config.toml
n_layer = 13
d_model = 128
positions = "learned"
beta2 = 0.95
schedule = "wsd"
doc_mask = false
train_tokens = 116100000
Each number is 128 + 32 x the weight over its row's rms, rounded and kept within 0 to 255. Layers, rows and columns count from 0. Numbers have three digits each. The size before them is the row's rms in percent of the matrix's.

# layer 6 MLP down (transposed), 512x128, rms 0.235, rows 389-443, columns 0-127
105:143132110145072216132158134126045136095160109176121122094111153103124141070128117131136174049136156138135147091088115103143164140166158125119150162084132120132132132110131100154152136117123159106130146117135086136096071179208109146111137155105113106127180145116154099137127123054157115119192178126096153133110130140136111155099139054118151048026077158091082126157135127137170137161122
104:148162133096112148115112166146144149107128154123105136155147139174144128170125111106176188161121163074180120082173175103088137116066109132169134132105163162097166179159143102139118136168136160116187222147155084096037100084157139161162110096122120112143084111115105122188056079128104129061111153166105111133112117147098113160136113079107126086118122146171129192130129134128089190109155
108:158112164158180105134133171069099136167111141109109165203127072133158122119180127112132069126105122120118000118158084111094085100175088132150099138128129108120116104156118161098138152163124083103107114090145121119114142134150134120099124079211113170141118153163154109197116150181113065088099142096087111123105162132158103183081122171154132164097115136134146126173172113121167109116170
105:170156137151162118120121137112098158146109188096150129118108171137136132113096096109148184143091153090135121172121091104147179182087109152164148102143113121079205148125091154074117229153097123121094128085070167140152113123183183078140178159139092176140087160117155142076135132132128159109104155094127062117076140120076107158094149137124095112103098129137050127127107096190147085145134
095:140132121148124148063113108111156166125144130081105171145127094148135170094143151149114144158108134133132115050098177134202087134068188145196146133148122088105121156083142097151177129067166150130189144087136208159089156164101187103096162102118146081097143144114112155138165105134107210141129148124133076068136108084060092088121123094139099148175098118114150144098105111139121101113145
106:162098094131118048110101097151188163111118104101130147133127156237123120168147115155134091115141188167155177122104109130160125096223130119108108148127098139126098055113141140116144141141144124184161165126125065105103145116145127129074097142111132103110109102158103164113080076164136192138099191147084129138125114094157123113107155131105081161110133082092206136157101172114109102068123
109:093169095142131160145109100187154123119185133106087113159123101084184156134172126118126137099086114084058066120102153101167120111202141123190094181072138153136130116101104146082122148068128082159136151137149165156124137128148070171090143113159157060069161113140082145125142119081124079145106156168092144170073110124166118154115171126076123125121131141102095062141165169100112128105091
096:092105113083111143179138160084150126088155097153049098148113114135089126124123176113152107107177118145154132058215183120107098132095106079138121145137056121150134143090061140147160134108126155113151120128114142106130142104109119151088067099070150106158131156155084139099075117178191174140118144127154083168096083111115155098205147089135135140121100123079135106162170174133104127125057
094:037188157098099162131112127175075073109171125131142117150120110172169145125125170132175120125140169155104087128125141123088100104066126121173159141041132147096083122129117065117143175152170112087133143127115240111097115120145085117125122074140144101115100139091138118127107095151136135063149118127159176108086105098096087064111104133153094098133099114118103171069158135154089144137156
096:175045143125118125071130111085051121133132083113145137126144146146145082131077120169171088113135160115144174135091137163152072090099147124138074093150125087130100096101169113123132146158110139098167163103137164156141141135249097149155110131173109156159127121081142113150165131167074188122136151089096150114143093127135103189145074078155112145090218158129084135130158119131118121138124
102:129174147174106116107108184117030080171150137145120136142198098166138183156080138095148105148162091115142149194109122140095074167139111077160167107151137120111125079096189106148128156135168104159151110128158109130088062102148105086141154113134161109133134148141080125162103109138125105078097169110148091119172056178123081109137115122110131149113133179107149125142102173107088125156220
095:101133149085123168136102165115255107128148099159099124129099108131098123136138108132196138131153150154155188149150124119136136159153119137145155137209096145140114128130139124166144114125155149142128160107108142119165134156159165152187158119107144096131138130146147123148098098138132142128131180096123095117155060143103124101174098107165129148127132137096139110113124117202069153153062
095:078225119180172130133109073162135152150182130147130114099133095133141114149180179093095091189141144100151172112126130172182139136102160136106153120126139070144156177184087092133144127130107080136140168153134135099126145109117170139121136128100125098033087037109120121123160136123090137115147053105182181155136079107132144142175147133133095175127113144133124150150144099122140185087086
110:160167125149109141112149118125058117181158089036099100126135082128173064125118094102119181142085182071123126129142119166117087080106137130133079101160122204115150185130160138133132048172125133139120142124120132104161164143154120139154111158129091209153117147124119129121159030114126081108120162149105153117105118123116159068152150132140121070168177141157168086115110079120155152107142
118:129140109139056151141132137093094194109116171154131154168121131160122067143138189133153048109111139143072119075053141125134126125205084141129121161158160047121102139133087147138171137133123159137118102146101123133108090136062135130143123142123149178117124075153150081191138175153184145119156096110140127152145081146149090071098154182110129127143097110162142131101125052096089166115080
088:154193130105089164127154140105072108111155126145150147119164065159050124216100171074113170116104126127159084158154114100106092099111100126147149098091168051141129143056115106150098099133146095093105169112140151152120085050141094170151133110096123132185119117143130104159122119177132124139121168148193103067161092160099163169173097148155101090134149130155088124105113155114128081131106
095:092177149029093114074128146123101170061158112107130162116167126114133112121132151107147106127120122120126144158136127157167115095156162104141137066177070127176139139121076106158135124115166113167193117134122142109149125094104102075119130139096126180123121082186137071151131131114155158121107119126092138186055119091111129155084188120187082220152095147120125171147166109115109070139079
094:149135211121085176113149144126192141109107144084110149188147192117127114112086108132160207111149196145168178123135122209115069147183151063126132088148112168129125168107160114137110129132128078117178089089134105131083125099142117115112114137100139112146149096084136178096110147093070063137128146105099192073095084116078170151103125142128126119149123145118111119105093133070128119171142
103:155197161144114107123126148096097146121134165151155120101128131117149160142148088112160120162063127045099083119125148131113136085140081105097144146117091099093185155093097160132122146144108169130101126067167118131140165113138193139126134110155114123098089155066128158124096051091116097131127091095074108087073087122124201165089124131187134059133129093096074155175065098178136140161120
105:133174167131168179127097161150072149119122123184085083100137134101157113145076132102153069186106073097161129117140142165081175085116109158104149103109134125115185150097074178120094126112168104107094114112131117123107104190158133170143123103155148146120196133136100140121129107103061043136116084063134164174114110081092153065158137111136107122137144102108192143151127140090082151125068
091:122133159138093236158169119100156108134112126173069128104120158152168154113141075097151151199130128204097072113160166147120120118176090097054121080110162109099137164092124122137132152130116161116173062130102117111186090120080136152106126120125173133104181127140125113119144154048166134171163110116183128137147114096172116131149052147141106127129106148145116170093119089152146079121165
086:190156151162074101175149159138078119173129162125139168083154128088123127120070103105127102133141119135119149109198151156143126171086176118116147098142137137128107139125111124139127212077127131114147123157116166164135094109148144134157051141108097124200187146121112146156140211128123208137185069103171137146128101148126094116075093114127090107098170142092087130135193055118108143118098
092:131158127107129135130107068152185082070196116116116146141119119189163141107130162159188163171090117109199110173103087144158153166072192110102150196077148154142146093164113120084161169113111138109081154140116157138097128123133038150137127085083119120116129156115119095090131140126083186132110153152128132095121132134142107098115098054106119180132048097137121188093106110121129113109109
098:085108113059184124125074124203137159079118178072091154166132123146135092101111154093092121142102117168133078110153107080063187088119093178110121180142177125132093141147138089120152173137058131177112121142075169145129132143169150129130101149101144150116147171120147102109085126093127124112133177108103136145125112115059166154237121092115144125080111107142134109137118053136135144113130
107:174128103110139103134098110124097124099132135096148092118191117142131135165135199093091131085062166076117203180131166143129133126107142162181105125128126151108073045189118143102104186101168124152089137129152131099080202144140127117113122163129089041126142176118137116135114125116078139099091136136111104134113138100177203116108099134120152137116210127104122103086127135101105202150114
100:174169103083122151150089128109132166105109165089114097119081148140162142128102078086176138156087146134096179142152071148138153162106091145138156089197154159123148156142139074154171106103084113137107176161158150073139076114084134081142146141133085162110075070053062104197075088138127101101150136113085128095100127111136133099133151075157147151180154130127136136145117096163136177078102
088:100146076093107086097132076195111126126107141042110082127219125114102189116151103098151146122127163101162153119137160097121141134122145117095118118161103125162140154127191152207141180122076127103114124098140116094128106089109107127165132123137102141168055193078130144146087137081141121113120128202133118080103194111104169145113131121202125052127154117123113115097119100130113168168110
100:149124125055144134139102116145115161066078198154145126128090087192120149096113132160179107142130103175099175107102072107172108098159161115130172135183174131128137100127119177166116176122148101142122159099058122151103069123147115120105151092069114128092117152157142170169119124149150105155067127162187166102173092083127100161058153107066113147124114142098154079157129111117115147180092
091:169122105121147165114124088072076110109123086147135172088156179166153142104082073140135116152073150130159147107086114160124090099083212141111125118126039124162098158123133122193137133153143168133142107123145178179148164161170066140115088165183112121120140141126129155161119155185094119100151132142130130128189072147082130164069155128133116094150143077174104091119086113169146116130058
104:108121148082149158175194098132146121188089124106178103134120144128119164100128168161121116128154079097115132094089103138136175151132163121075079067120116105060124113128150128094110092135122162116087158087196145121093121107146150126186132139049148155097121173129129092109175192145202124098177146150172158114112102104082166116191098117125122089124117089188119108174099128083163096090099
102:133136143086080107176099154074118100124114174087116149085110159152123115117068138138127175174107123151122144111138095109087128119090139125141142123133162120133121155115108071151114128141042114150175121145087150142164075081089114136152076140129139143138245134121080168026179143077157114132135109125122154129082137130109079163077134156084125175188084111120104160173109121149132078145101
103:068145106155087100127091153068086078176158110123155140179158104117041148153094123159068166088164151151128170118113118160135095076091161105030148163126073122134137118125135174141154124070122144083093166146085132146100162126099078134119097118155114142127111136173129140139183168100078096136048189108114138136128135137135118081114130125136120108169074108115098157106142072130167143103148
103:160126125131150126109147125147094110159129118102145184077073118115156098130124076122157089146068162153075152117136193129167050184129170062153121157139123085136082141132121121132081161154138107150200113081143142211150133118120197123106129140154115142050158130130200138180108161140086194180146131119146127129088175117137085158094126118102106123165109095144104132142089098146133166176121
095:170151142131122109081107120107248208130094132129121152102111103161130157132120116167125140163060121150202077132141089117159192093158107176110131094134110106058113128198087180145147155093157113129137094141118134141105177098089131121140158069107160152167130137103115119138124083179193132151119092141109100196157088106110155104129146122117112141119130142126136092098147121208118136178129
090:117208151152149121158128112163104098153088138101122127115151072126145118163079058157149131110134066117122082090130092109143136126128098166143102094063158132116123069198149151167116173120106131156129112144133147156096130160148098107158175127117141105106125103143127136184129129133147114094069076118114096198151053133099147102122071164100120121126097220143121044101096104112129182182163
087:100180133172198136142162113160255133129128087130099156118115141205201055134123148155142127127117064132140102186152127146177146126113144173135134130124117136118168125191113103103112153114151119177127096143126097111064109133158175129112132138146122105154119108173068151112097119161127134086097124135152179151146170091104136099097124084102142181158149127133165168157129100125098124092150
100:127140101144119093081140173202131143103110090140122110139122156114068134115148095134091119100121064086144141153140106090120096149160149107141124104160077152106098184097169149129091115113182181120118132114146131153136128161094114151115080156097137071223144141129089086123104201098143151083150186118117105063079191158146134118152064094080136117066159155124106131140099092199094147132110
092:129142203170132130108197123088144126105162148185142115064118145134142128147101082138113078152121155108161131113185142158130161096113148187107047114171149140116141120172121137164180156134155125067113120183119109183113082077128166077161178141106102102124161089059102159147085108132095126175126129112107141074130073127150147131094088182127156104173057131092103104073124118119128136096124
115:155112136135055191088121104127075104145142076109151121155082100128153160159117105136128138079082135156149117174109144144102133180111123131127147109109148086111162143114136091112096087201131164089189130097118117176075095123131200164131111142157112118133128118060100138131167057089113134066131159158181178125199176137088157153162103136096099065145124088125159127077115165167100136139168
094:152123137149161050163142150135055109140141145125175139127121131167111096136096108156119082155118123108094158133136115100158130163153185081076170146098088088160114114158155122117183135109107135161161147172099115167120170116173111085092072137083126141165181107057201091152108153143202178185111153131122078126135129124156131117115127120108152096137100147137149031117159151158065122147079
101:089162147178177131082095109099099126149090180099098142098173208129128129122107149148140099103138088112135134202135171110124159170107153083145163104141114116152152123133165112066125137120128140164131041122095186156140109173124131152103104113144141100110053105068149108088143145108151111122184090137161131137158135128101144119115115217077115114132147088130039163095114110115117141215122
097:148119095149160150141144097177140120125105141150133103191149102101144081079064178093179105129110205162169073114179144159103126132115135147126153099075186160125056107111071183139162088083100130100152168141124121144116110135149046105149146134119136167154105157147106187078174108141078124116130144169119124141137084202137118147156096119125159137162115142152178076158141098187121170130143
098:052143060090121131151154128131185168108132161143138144167111162149134093151112117122135105156153105114120121108100217115094133124123111090155140170135152092129148137167108156140132148157147135070095107134120119113120189099092101122160119118168107114099153193062131126091155071145133121070138124046151090152107129195126158147183100107113124149200026098112086105124134141106069095166119
090:114182132168127097126070120117077100171124116128092135095160135131146191176142135157134117119100128200140115141106187122142069154110175109100101142126066123145163119081112047124099179175099153092137062113164180150124131132077097083076159157122162147124130096099097092111212155175059161083178120109118132117169140116149168114090117111116116142136095141170131114125090079116083111128116
102:118136087149149066076135129129134123177082169139173133129101140107179135157127171175117103194126176117156163076139065110132111142114094155158125101136156121137085037131118105108147074088089078115181192096120101125111141115124070122120123090162162100119102081120113120092156166149159170149085152132132105108162168074108117118146136136152126193082124157100100218148129139087102142185153
084:151056139165135112203095188132236151143184168088162145161124067148103071107114107158174116080122114152126122079143156155146159151184157141102133134119133101123121152133124112141132137093140081170134081136139167088075113102131129148198127095130133118119144136146113154111137137148058094056144141116150161180110108154084159080145124137156133124162130109115127178165131212140119128135186
098:171194067120137117111132129120120085108051112142143189126099156133100163140159160131190142149101146085097149142127103111125137118146081166173076133176148074165093110109106062114141164121109159134125143104150157164176084152097106115145181131101060109097099172153113101089118108123090165112186188152089108136138107080161086139106106101112148202108083168166117128148187100176108144109149
104:080121081131062102151107144109109051179121144134098129194106142163128112127159125095118148216147106144072124079162109121102143123133056147165082121165177175143124177089103105081101146172134100064155105163167107138174108119150130091071089157144162105097135136126082146112161182141105127166144169131162074095157120136109154130097132075109119139195117162110105104161162101171141136151149
091:115049141170104092111168137107111155186125163194119087148150095143126109105163150117121088143154137133157116147144122156127093147106144076127136159085102123130098083114061099127118116158167175157144168152111106158116088134155128119119066128150107178163139098128130085083165118105129147063083085162191154087070224147106112093159139170144118125123142156176153166119106075119093117041128
095:181134176143102144108133128168123174135080132098150153108127104080121170118120140145104135100097126101103169119098091181167113091110202181139128071158140209196131156123123145151121119133147171136080115064135125166074150123138081095096121173193104153168130088108164144129129077067134114094078116143106140126117097053123109117128120173136108141170184054113175145133082139095131101117170
084:148141096119127176167123206180248113123137077139111104133163144158136124103152138136122077051151158138128159129125113108108159115099132096161152121183088108138164089160131154126151104081123110121150132119104078143112087108123148092106146155141141147160180137179173103170091145141087138171158130172127171158143090126100142146084154058150055091148131123100050112178163134078148112121111
153:175130150151132150104140143089087079123100149078097090105152127102151077119153195128142116186131070106126126096046083154141149133113184157117194175157092133122154134143134081120127098153159176119123085119130124116172116052134147169117177117166141140181096123114121099148132145161162158154098153100076105131162137114202123137069127176149135135154134062138141104121130143052162149190079
115:157161113137159076157138191119097088141101117121159097127162133121148151153126175178127138145127170071032109126164139129100134116151140125123165098182142087156165115138119122059098123109085104100111129155152113144180143084063130105049078133142114167152107100072123070119108128141152088161114150157114156088123136136136160122123087108211164122060155142135074126170154103159123126062073
103:127157102159130117171102116080131153126121113126121118157102183077113110136149148155130079109110177168164168114125168092122122039136181125128137203144164082117085174097173109088093052102120191117122229130093150095153139102079160148102162076142097103120132091102096160126106108125118145150175122110097158115130113155188143114143135133121106120090122133160109074165160161050107163145098
092:184177147156164085141148123110195169088129161126143155152113109088074131124107142106102112106170111113153115106104116111153112128109157166135118095132122060147179087141092126098166105119156155086104109141111162140116149130106139170153093182104163133175183118131063135204192168111130155159090041153166151093134140124065087182107098165193129153159164137151155134138183160101144094107096
# layer 6 MLP up, 512x128, rms 0.217, rows 390-443, columns 0-127
096:166187163183069119091112133151107105153067164091133078119092123142161136101159124120100142141133127092106097106169125076189088178142087065195137156143096117137135180115125147090135112079159110144148129126092129156169085161151097087134172118082107146171192134117116110160118191098159170126140090093124034135148130097125152119102147130126100079144187116100072169074097122111115102120125
112:122157114106116140132119111172153121167150143121150146092079102106096127115133097127098148184081142141108152092083199169153146079135130115139070079160157124176107147133131155108114078113143103110139151127119109159105126083104159162163102147057155138122190126104099097125158146081114101055127146136126100179112115116133174072193209177102040147102102129112109183103115102150109143125039
109:111138142134045162098148097079116117136142111075149158140096120127128129066119159132110143109158135190091073188121156104151134089109141094098113206149198078136137155075162160185077093127184081157118132121188095111132081107119114130107133095135143080088102134127162089119150143100127116133126111139128119149183130127076115136127126175120133127112121112246145100094200103112143173133106
094:077101169133145085086072090150137171134144078082124120097065157152139117097118167115088144178173158114127097141155077065114112167109093160105145169114159127100110157096124128129106098096156190118119192148108096121138140196118150133192110104112130156151068041118163154123136136145159090101089090148112104127151137139133160129173122160109140163071143148104111103131196067106162126177185
113:151089164140132169134168097189094136136089117131126144198129148059146150081082136126146113149147097125138168061131093152137169103140179147120139099124211121122055159138161117140094132070137129130093134067137149086181136108093178111240141163145101124111157146105159070125118163088159146127132122078134147115128160133162147160111086128105147146136151147156134162106177041137141133129167
109:109119075144072110155113133229115124116111200140089106123107142131086137122125122096080119085109097125118170185154143139153145122158139161218086182167140155116121180139127175123131120165168074072173076155115125148127097150153130113158140155125136122109120125094173157187092075150149115141086075120142122134158116111101099132135112164150151089113046035142126111176135174152128112114125
100:168107143165128129166123149119138086107134141085158155110070123130180136141117132148137098125090077044077084143153077103169171082185162113120116123167189153100146115135080153111161107131039129123145153135192169110108159073175098154154124173132098169088162153123162134142145109126162093113157091066085077147167108116141190154111168143159082178110142129118117110093132065124125152105121
089:153054142167114113157164162136237145129110114125148092113131138138156129113122094115142149057151111135115176178183071129118181106147083159145119194176101172119147090144110066132110114134094167140096109152141098163166144211111125073114163107126155101104160132092143117138101154139160130125160126075122084097159142144095193176159105090094142106141081126141110070130101098149109093175140
094:129161088189197096173101124133080143136100138105121110085125107107103165112208122180088146093157125154109136185164088166116143132145128097064105155083077138072077136098078144142133085161107156182097118145129111152119125138133132136134125096095134129131136089193166099150140090137111059134082135081081113094155146108134143115104146182148094114128127078119195122148101107107172073153050
101:154158142122133119115110134104150163076138118133147118134148093149071076130148096095074122105032147139157128079106175105136140143132099151118084128161160097138151083117078114118159108135155143162141206131087090145134201117120164145168118092125052146167138115165160088099061116108128116123066159158151128127139206131141160109128138076137129151088217173080145110111111063116132109156152
092:104107192131116182151109105133172143111111069161124102167129163136153163112147139118067113185071088141121119117111118067166178146133131124130087127095139129143130121149112149109109129144127110189193136140123145177165109195050116086172165098170065107155138138147061075170088066079167107110092122124118129093092146141157103108083086147124172166103198101135140151148103122101106118084136
094:081157136164106103086141104155176136113089167113126135070156141154085168128151138170114160119135190163112104084157218087084131161161127133145112166149116154174137139139147094180174078116137123125171133143108098123167149127131151151168117177101062106131104209097102126054159134103109135122152122161132178118167143170147095113127151079120068107117139186080058121150171118096107117075121
112:103113134175131115144131096130112128146131083165082158088140079099139147160147115167149154136149101119169041104067145128101133178129140172163082151119146143120143113123103114078115126081124134157167127088126077142119093185150136107087150180096115158172114109099165106101104105150151140081100059128135063135123127103063073132122119098125144089077185161097184115059153147082137080150209
105:127114153149119118101153154172134148113120089117190124129062076107167155091167131143120102077152102186192115168176088135144194119150131117043125132145137128155113093179090168166097110150168111161145156126136064067119110104113146140167095052103105098141116166164131083116148070108121087168130124087149157137049117161130152160080167139113128147133166120121136091132105102064155113129176
096:111084152086072123146142112111157149115115122120115131081166134149098130133146142143096087142056118167096161096094110112141121117125115179152089114079193135126137123114107134111087117145091097176094139087167094152114188108123195130159132202119109204122145111108089148122110177110163132113057116125116166148110117108187085136170184082134139086102134099080119162176107110137031059126137
097:147092128162152102112136164138120082189110168117140095136130143118209091126105112091100134153130112172141120092068152086124168167144174072127074103081106067170132077118118171073180083151166135147072102101118120108120150095133137139133154154103104133126092143137105152083138076175157114069129105133124113079143129155124175157185097086073134069080108107102070102107151131101078096151178
101:235132107142155139144115106135140165142109164117092118092164189105133138133229113118097124122126140117164149130155142028130132086150101148128130131124143110178139108118181127098112081209150178080098146117084142097171096120124082134090154117112117174086094105079138092122113093096128192146152106168131103134158063172159119106126144155139096092112127103129166175121164183103098153153150
092:098129105098121119106137202104103126113178121104185101178087101136144171118101111133121150115142072143110081126172150116068128139103153083105151135149117072165139144159145113079126108116093101134042162177154157149172185150094171145129095091130180109081128102128137083121163066136136115136105155096092123118145117148206174131154120107113144175123131205169114107116164094192109120149208
102:145107111153129132149128175088145157093087074121148093183163138077096159161172086175126162085157147157182148121061103175094157106129096173098160158086152111126118102153159066130101108100129091149209132118146069096150090136135155082115112125119103121155102202116161081101067123112144173109142122171156107166183130136153114122160143160093108115137140189107095130132139104142156056119188
102:179105060067154094098133102127117182159091087132147125154113146103094124129158163110112097098107131132138077156121132179119129123171165128165114220091133208144106057156186163127182133120108151169137149069096102119121130111087123106116117132132096139147133142115140163157168114164114186089081082097166122071132148135162100103120113120110189165138204143158152143172126143062154146105162
090:136159137139124141126086154209124129143073153143175161102151139127084159091165090107079142182142109150133072111098142141095147053129156136082118129124134165140107131166101081138086089130123134107151121167142067152147124124116116159139136154114143142100134166152176082074186079105118164085109125179174123067116160085156123051181128140157144141117085090119125098192130161034156148103114
092:140145115190106068101149132103130179128102171163096117085184145152126171150126060094068094169155117095115093142203138138035088118139125135129103076133096159109076163147140090124162072120138138125150086115190104132094075142094091101141136142119087146149176118108166119133125086107164088124147142128124130190190142106152136142106091148137113132109199132103160057166090134131087122101138
104:143144147213067145166119166087141061083118137161116113144070186153155203120138126086113173121148119125118163156122135135135066134083130123119139145126173160116106128070042129118146142115124123152148129111180059174109128117076139139132134123160076129103079112107128184111125179130196113154147133128187127116109029101113129184111090118146153126107118099088101112160123152092125124092137
104:099095137120072103141093131136153154175121162171090102096129080083098101140139187107146060158212123139113115129094120138098180148114115121072100203141109126096108104131167126077152077144114128103127095142176098165119171128059167140178027138114117155132128138127121106098124130057109166100134109108132155149095157118151139094134190127156169111092056122125090091128138115171158158120091
102:152148117127151133132122127173152148141094158132130153186143127097090124143094150125125110060093120137136148125126138110161170160135114075207121139105114086154155099116112165129108096086176142115138082114154097108087098135113180121127062088087088200133116204155182180071114181146173098189152050140132129126118181154133168096135109178088124078094115079100112180134103080125135097134160
088:158176145129127108161170142184130123083044117062146145141093107141087174093170148135130094124129173155166105154139147101104107148115118151113084109152140105105110103118158149148185114057163134126198176156139087121092117162114151129133064145096093132130195106098141107181080137147152124177154081141091118159170144069153116191104093078126143183132121177138153171162098102172126085160144
101:145192103118122134126158116148136141166134176156148146108106145109144119102140171136150091106145119133111159143118105110166134079143118187125122137155194153167179131102123172078066101156130246114165132164121136073122188142107157163088156139133053098129171105049120126108127110126114162144235123135111118094126165125132108117124148105163161138122108161100155140139150087124119092039168
095:098113204179152119136143087107069099166105136181134160127208154142118161127184104176088156173157117126088128100093149137078091132162119133128081149067105139157122130106096160102068123103095099153097119085080147143177141184113154138096130114132099148114115128138094123120188133130194098159137101109100165076156112156157088107122068093179084109103129137165159174137080159094143097069121
110:117113112155085129136127198095074114092093113131113113129094074071115186041144073111208097084113102162182158117181138100135103073145120116119141117138174176192140147115147149129157149109155154134166154106108152135128142148122177127095114109176117077116175120132155142138104091140130144174114090095154101137129131180124193131128160116093183164171149158106198167102095149122157187150110
101:133182182122138130144113117149132102115095110188131145183058113097130063110146136166152136088159106122138093104113153081083113126134125133163140125142122161096148153178151197157167098102098193061104103083133147133130149182093189122162082038109092142103132149119181134123174066152105106143118106114088131196159097098115102146154137175096158149101113155143102111073135157156167121112178
102:136113138131102159143141141060157140127192147119122088160108112137099155164097134151094156082147131107137151130143081129151128105131073120121135196198089119141123106173087223131100092112168106117143148133115125142100104073156117141147130124127173097109068049113113145114175132128082137091144050147108140080112091160201139070143185157145183149096090170096144074168142162140112124161107
099:060140135145091136133155076119130157097153166078120094159117211136175154143103177132115152091110078121162129132127189105080084153086075148131112147107152090114178092122097103069109211187144084154082110196109122097098137129168171147143143114097193144140093156189105116134071126159165132138137170143129122158131135127134156129163185087116175119165134156104165138096094132113138086126155
096:115099162092186123135162117154099077169138182107184075132126095118127124157171160118107108112142080115130071211084084182094129119099152114128126147142159130149165066140166103185181084113161134153114093148121116102152093094130192137151210139133120125076089146122090144108180142133137101154112198148086131123149128091167149092130156113118119119115157153044085118084147155166128089147154
101:123123170201132156119142115118217130134131107128104139092145147117141151034137111046055124143131092163138111130135137122130160117125169090072089100076151066126108164134160131102129100148136091156169108163099112146139100145120131162149108096174100142123094134123163141160162096154116070118191120105139145037180139091154155166121119127103133143187120098107132190179121158112107076071123
096:109123138131141094115119155166111195119143151119104141157152148047181184125126110170086164119121148177154184106101122100112189163132124150107129078153224090124089185124127152177110135117141125106140143084175138167227152162091130122142122108095126186112129152121180124139075101135152081066083069096102135120113132145190127078153106156129126128096129142139134118067093112122095137157115
098:114132151148057161157147094138100095147118154095133092155126134095130148114112099128119191144198094214191111079109125121085149129110157115111121171124141140124145114088117051113092107120154110151108086121145134104128113091170071148080148133189127111092110160163213092173206129128138157104059127150179149155151124103143114098128135167088081146120064096087179102126160105149155129148108
097:083093116082132102109045125115157091142110157106098183096143090110108181094168142129058165097150114140087112135153123096169116136140149156167124132080101106122179117152105137079085093142125151129141151099137130157140119156176109129121130097139097209078134126144160145072167137171182168043149141123139109136168195165136134116135191086170106082100149100119128176111136096105050099114148
105:099123109163121167121109097171097141094102142123087167088200144101084113123173164151131108134125073110140130136117125075137132123143118105112149181152160115151057151106088115134199152087142155155159154148117128171079141113140161085066123125111136113138132166137146092102120140037180157132131111065133105112146134170161196155132088018183155137079089165129119151102117115111166094119170
100:115124114103171133139145118132122164124105180052063133142176085180152170115150181108145140151147138168141138097121102190108117102145121150164094159141162111140107103140120220114116132206088115144111113138164109077124132151114087112061093068154137128172078179153130177140111194128122086053116150111148104079134188147171143193136114119099097123097152106079139111128142146114085105133094
106:099118146171059196144130104116092155195087133136118112093162132103104168126132151093124188137121141173099121127149125085115111102179122175176108112122111148178155167162142134160098142151198151154143106133170086105166108123116133125181128169131147088133159123138150122137139052094118164091114082176108089071145106147198086177088121217146083123125131144102164129090124069145124100184125
099:107144146121163174121156177108109116168136159102147118029106066162172122085090110143072145164122082084087145095125131096127135120098153131091110166131109165156120162191156132096130079131121137142146070134162150135158112109202152150131156148141105130070165083063181101165122121152131156116173061073080100125138160121169162167170142113092109114183189116138118117176124171137119100112130
102:192156090127115124155117174127137084137101057104130130108080083113102125087121123158138098088072115106105094118167095099087151106125141197126121167147101169098150141060085118101104098124078146112051207118143067132110154164139140115141109171146142171132113116129173092136140145145138059090095102189164132110202146081133137100128151154116162117120201104101198123105125137132146141111164
099:079137121107130130149145102155089096129152163112191034083130098125109148165136105141144134132149149179151145129109149114165153113155118094108113092180189116112128129027137180128159131128137139120102176155054141142161145070136162150067122120141108134134116175149111197137043104068098102146091122105121094111098158114134071114190126078120123132077141132148122112105089167078111077144139
099:144132096141096146117082147084113127138144098111164196143117105047136155098133142099054124116169112150127096052110106057194120092137084132139157184125131141129156147091151148155150132056100136156116125155163142165185140160154144132102130132167107104122126173133100135049156156087154121142189091115109120176166127148144148138114193133139103076110138204089055161169144108147138148125110
086:172093125133064191142150051188105096141109112107096182133128124147213140155127094090147125151130151135089121127123099076086098099171137133111142122117195108108157162132145166082108140138128152090129132137103102170180159121101086158078096172135072130124159099141114080136107151114144149129154118133054101158139185105155205094080133133177117182132165158071139112123109082103110177108146
108:087149125112180204166164138141117168098109173128119096111037115147123134080097141122117120100107157052177085132187130138144098100097119127162146090131076131130126149178161160159099070146119128145109127123167119142117158144128143134152074127144105104156090046152172202163106097166163138112111154051093123144169108153149088127110154191136117106153193091131133111192142106124147156141155
102:175196127128116174124113108121148077087140142091127154124145153086128180114135082158100117127154110084132148117136119119229134096168116137151106140087080150087081044122086149133115125114104122141138115056081105138124086151197117072159133144118134169132171125134190087117149057167124118202082091078087086115149098108163109188149122103124144167145131108170155116130134169098134112132110
099:083090145144116095150114117155105158123141126138085016190097131082132133153086159173082175127135178148111165117144138140087087130127128121118113155118135124181175084127132143091166090127149122151163186208132125065145099094144067099126169104117123109139205162158149163139126140092119148129161125123102128069107142100154138144116172169107150167100097189090092100119085077087181143132119
096:120074124151117111143106138178125138134102177104115130114088114167147107153153114139085197123083142164148102132175091096156120171149079185162157167152119140117093136129221164124156135127110151159154129092050105136136151136157122163113106109187121146128103140087167110137091082188161174171123087079121129103130114153034118070123200103140124103097077110094163097079123097095162122099126
088:104116140165126146146165086143090123168165129121136158103085168195101076173078174125124200133116152153115100064063134144131099139102093155103118138164229140097100165121104154168112169141137135130088132169143123107121135112066103116104122136153110102150156105105106136117121101121179083153045075155126071153083171134171156136190115162145101154152181146121158129148092125174110181135105
113:134118105140097134104172133149141102082159170076157115063086105065120104116131107194095135183106086070196104133098123139133184171112188137161076074137135119116078072166115108123164089108130117159072122089133158092156156093120130168193106112160116153166091089130127134108152122088174183129114097111074129129158094140197133129101083129092180111114126168085140159117159134104109154134144
106:133135116150091086133140143135155164128051159102112087047161128112170112196124141201087061114132126087135150079101056182148179150189137185126114094143112113132117123108150075129097088141175089164170123123127055075116113129106179140106119095112143157092099187105127197108087121140113117095103114108146151109150162120155158121156133163140128117107151126073154120149096179122134084111155
100:108106169155128156102107193170100100179080118121199112087073112084159138122066153102143055064128131126111116165174071155164143206139103126136086158138173164156132115120126189113152075097130132106112099135149107115111130135171130136187096103189097100175097069107146138137115118144138104071080107176077093117145131124143113146076158147154122185154133166125142101122071139133151129112150
095:093143150116115113127088149150152141108150191114146150095106151140105140130141103086101171091143083135117164184066106142164155096160124181105150086123143113113127170076117135075071132141174115191134112154133114104161099168188110099107137080167149100150091120136104082084131129222152073119196167169102090116178141151154173115175102060158063135138092159162119139159152105108097128142148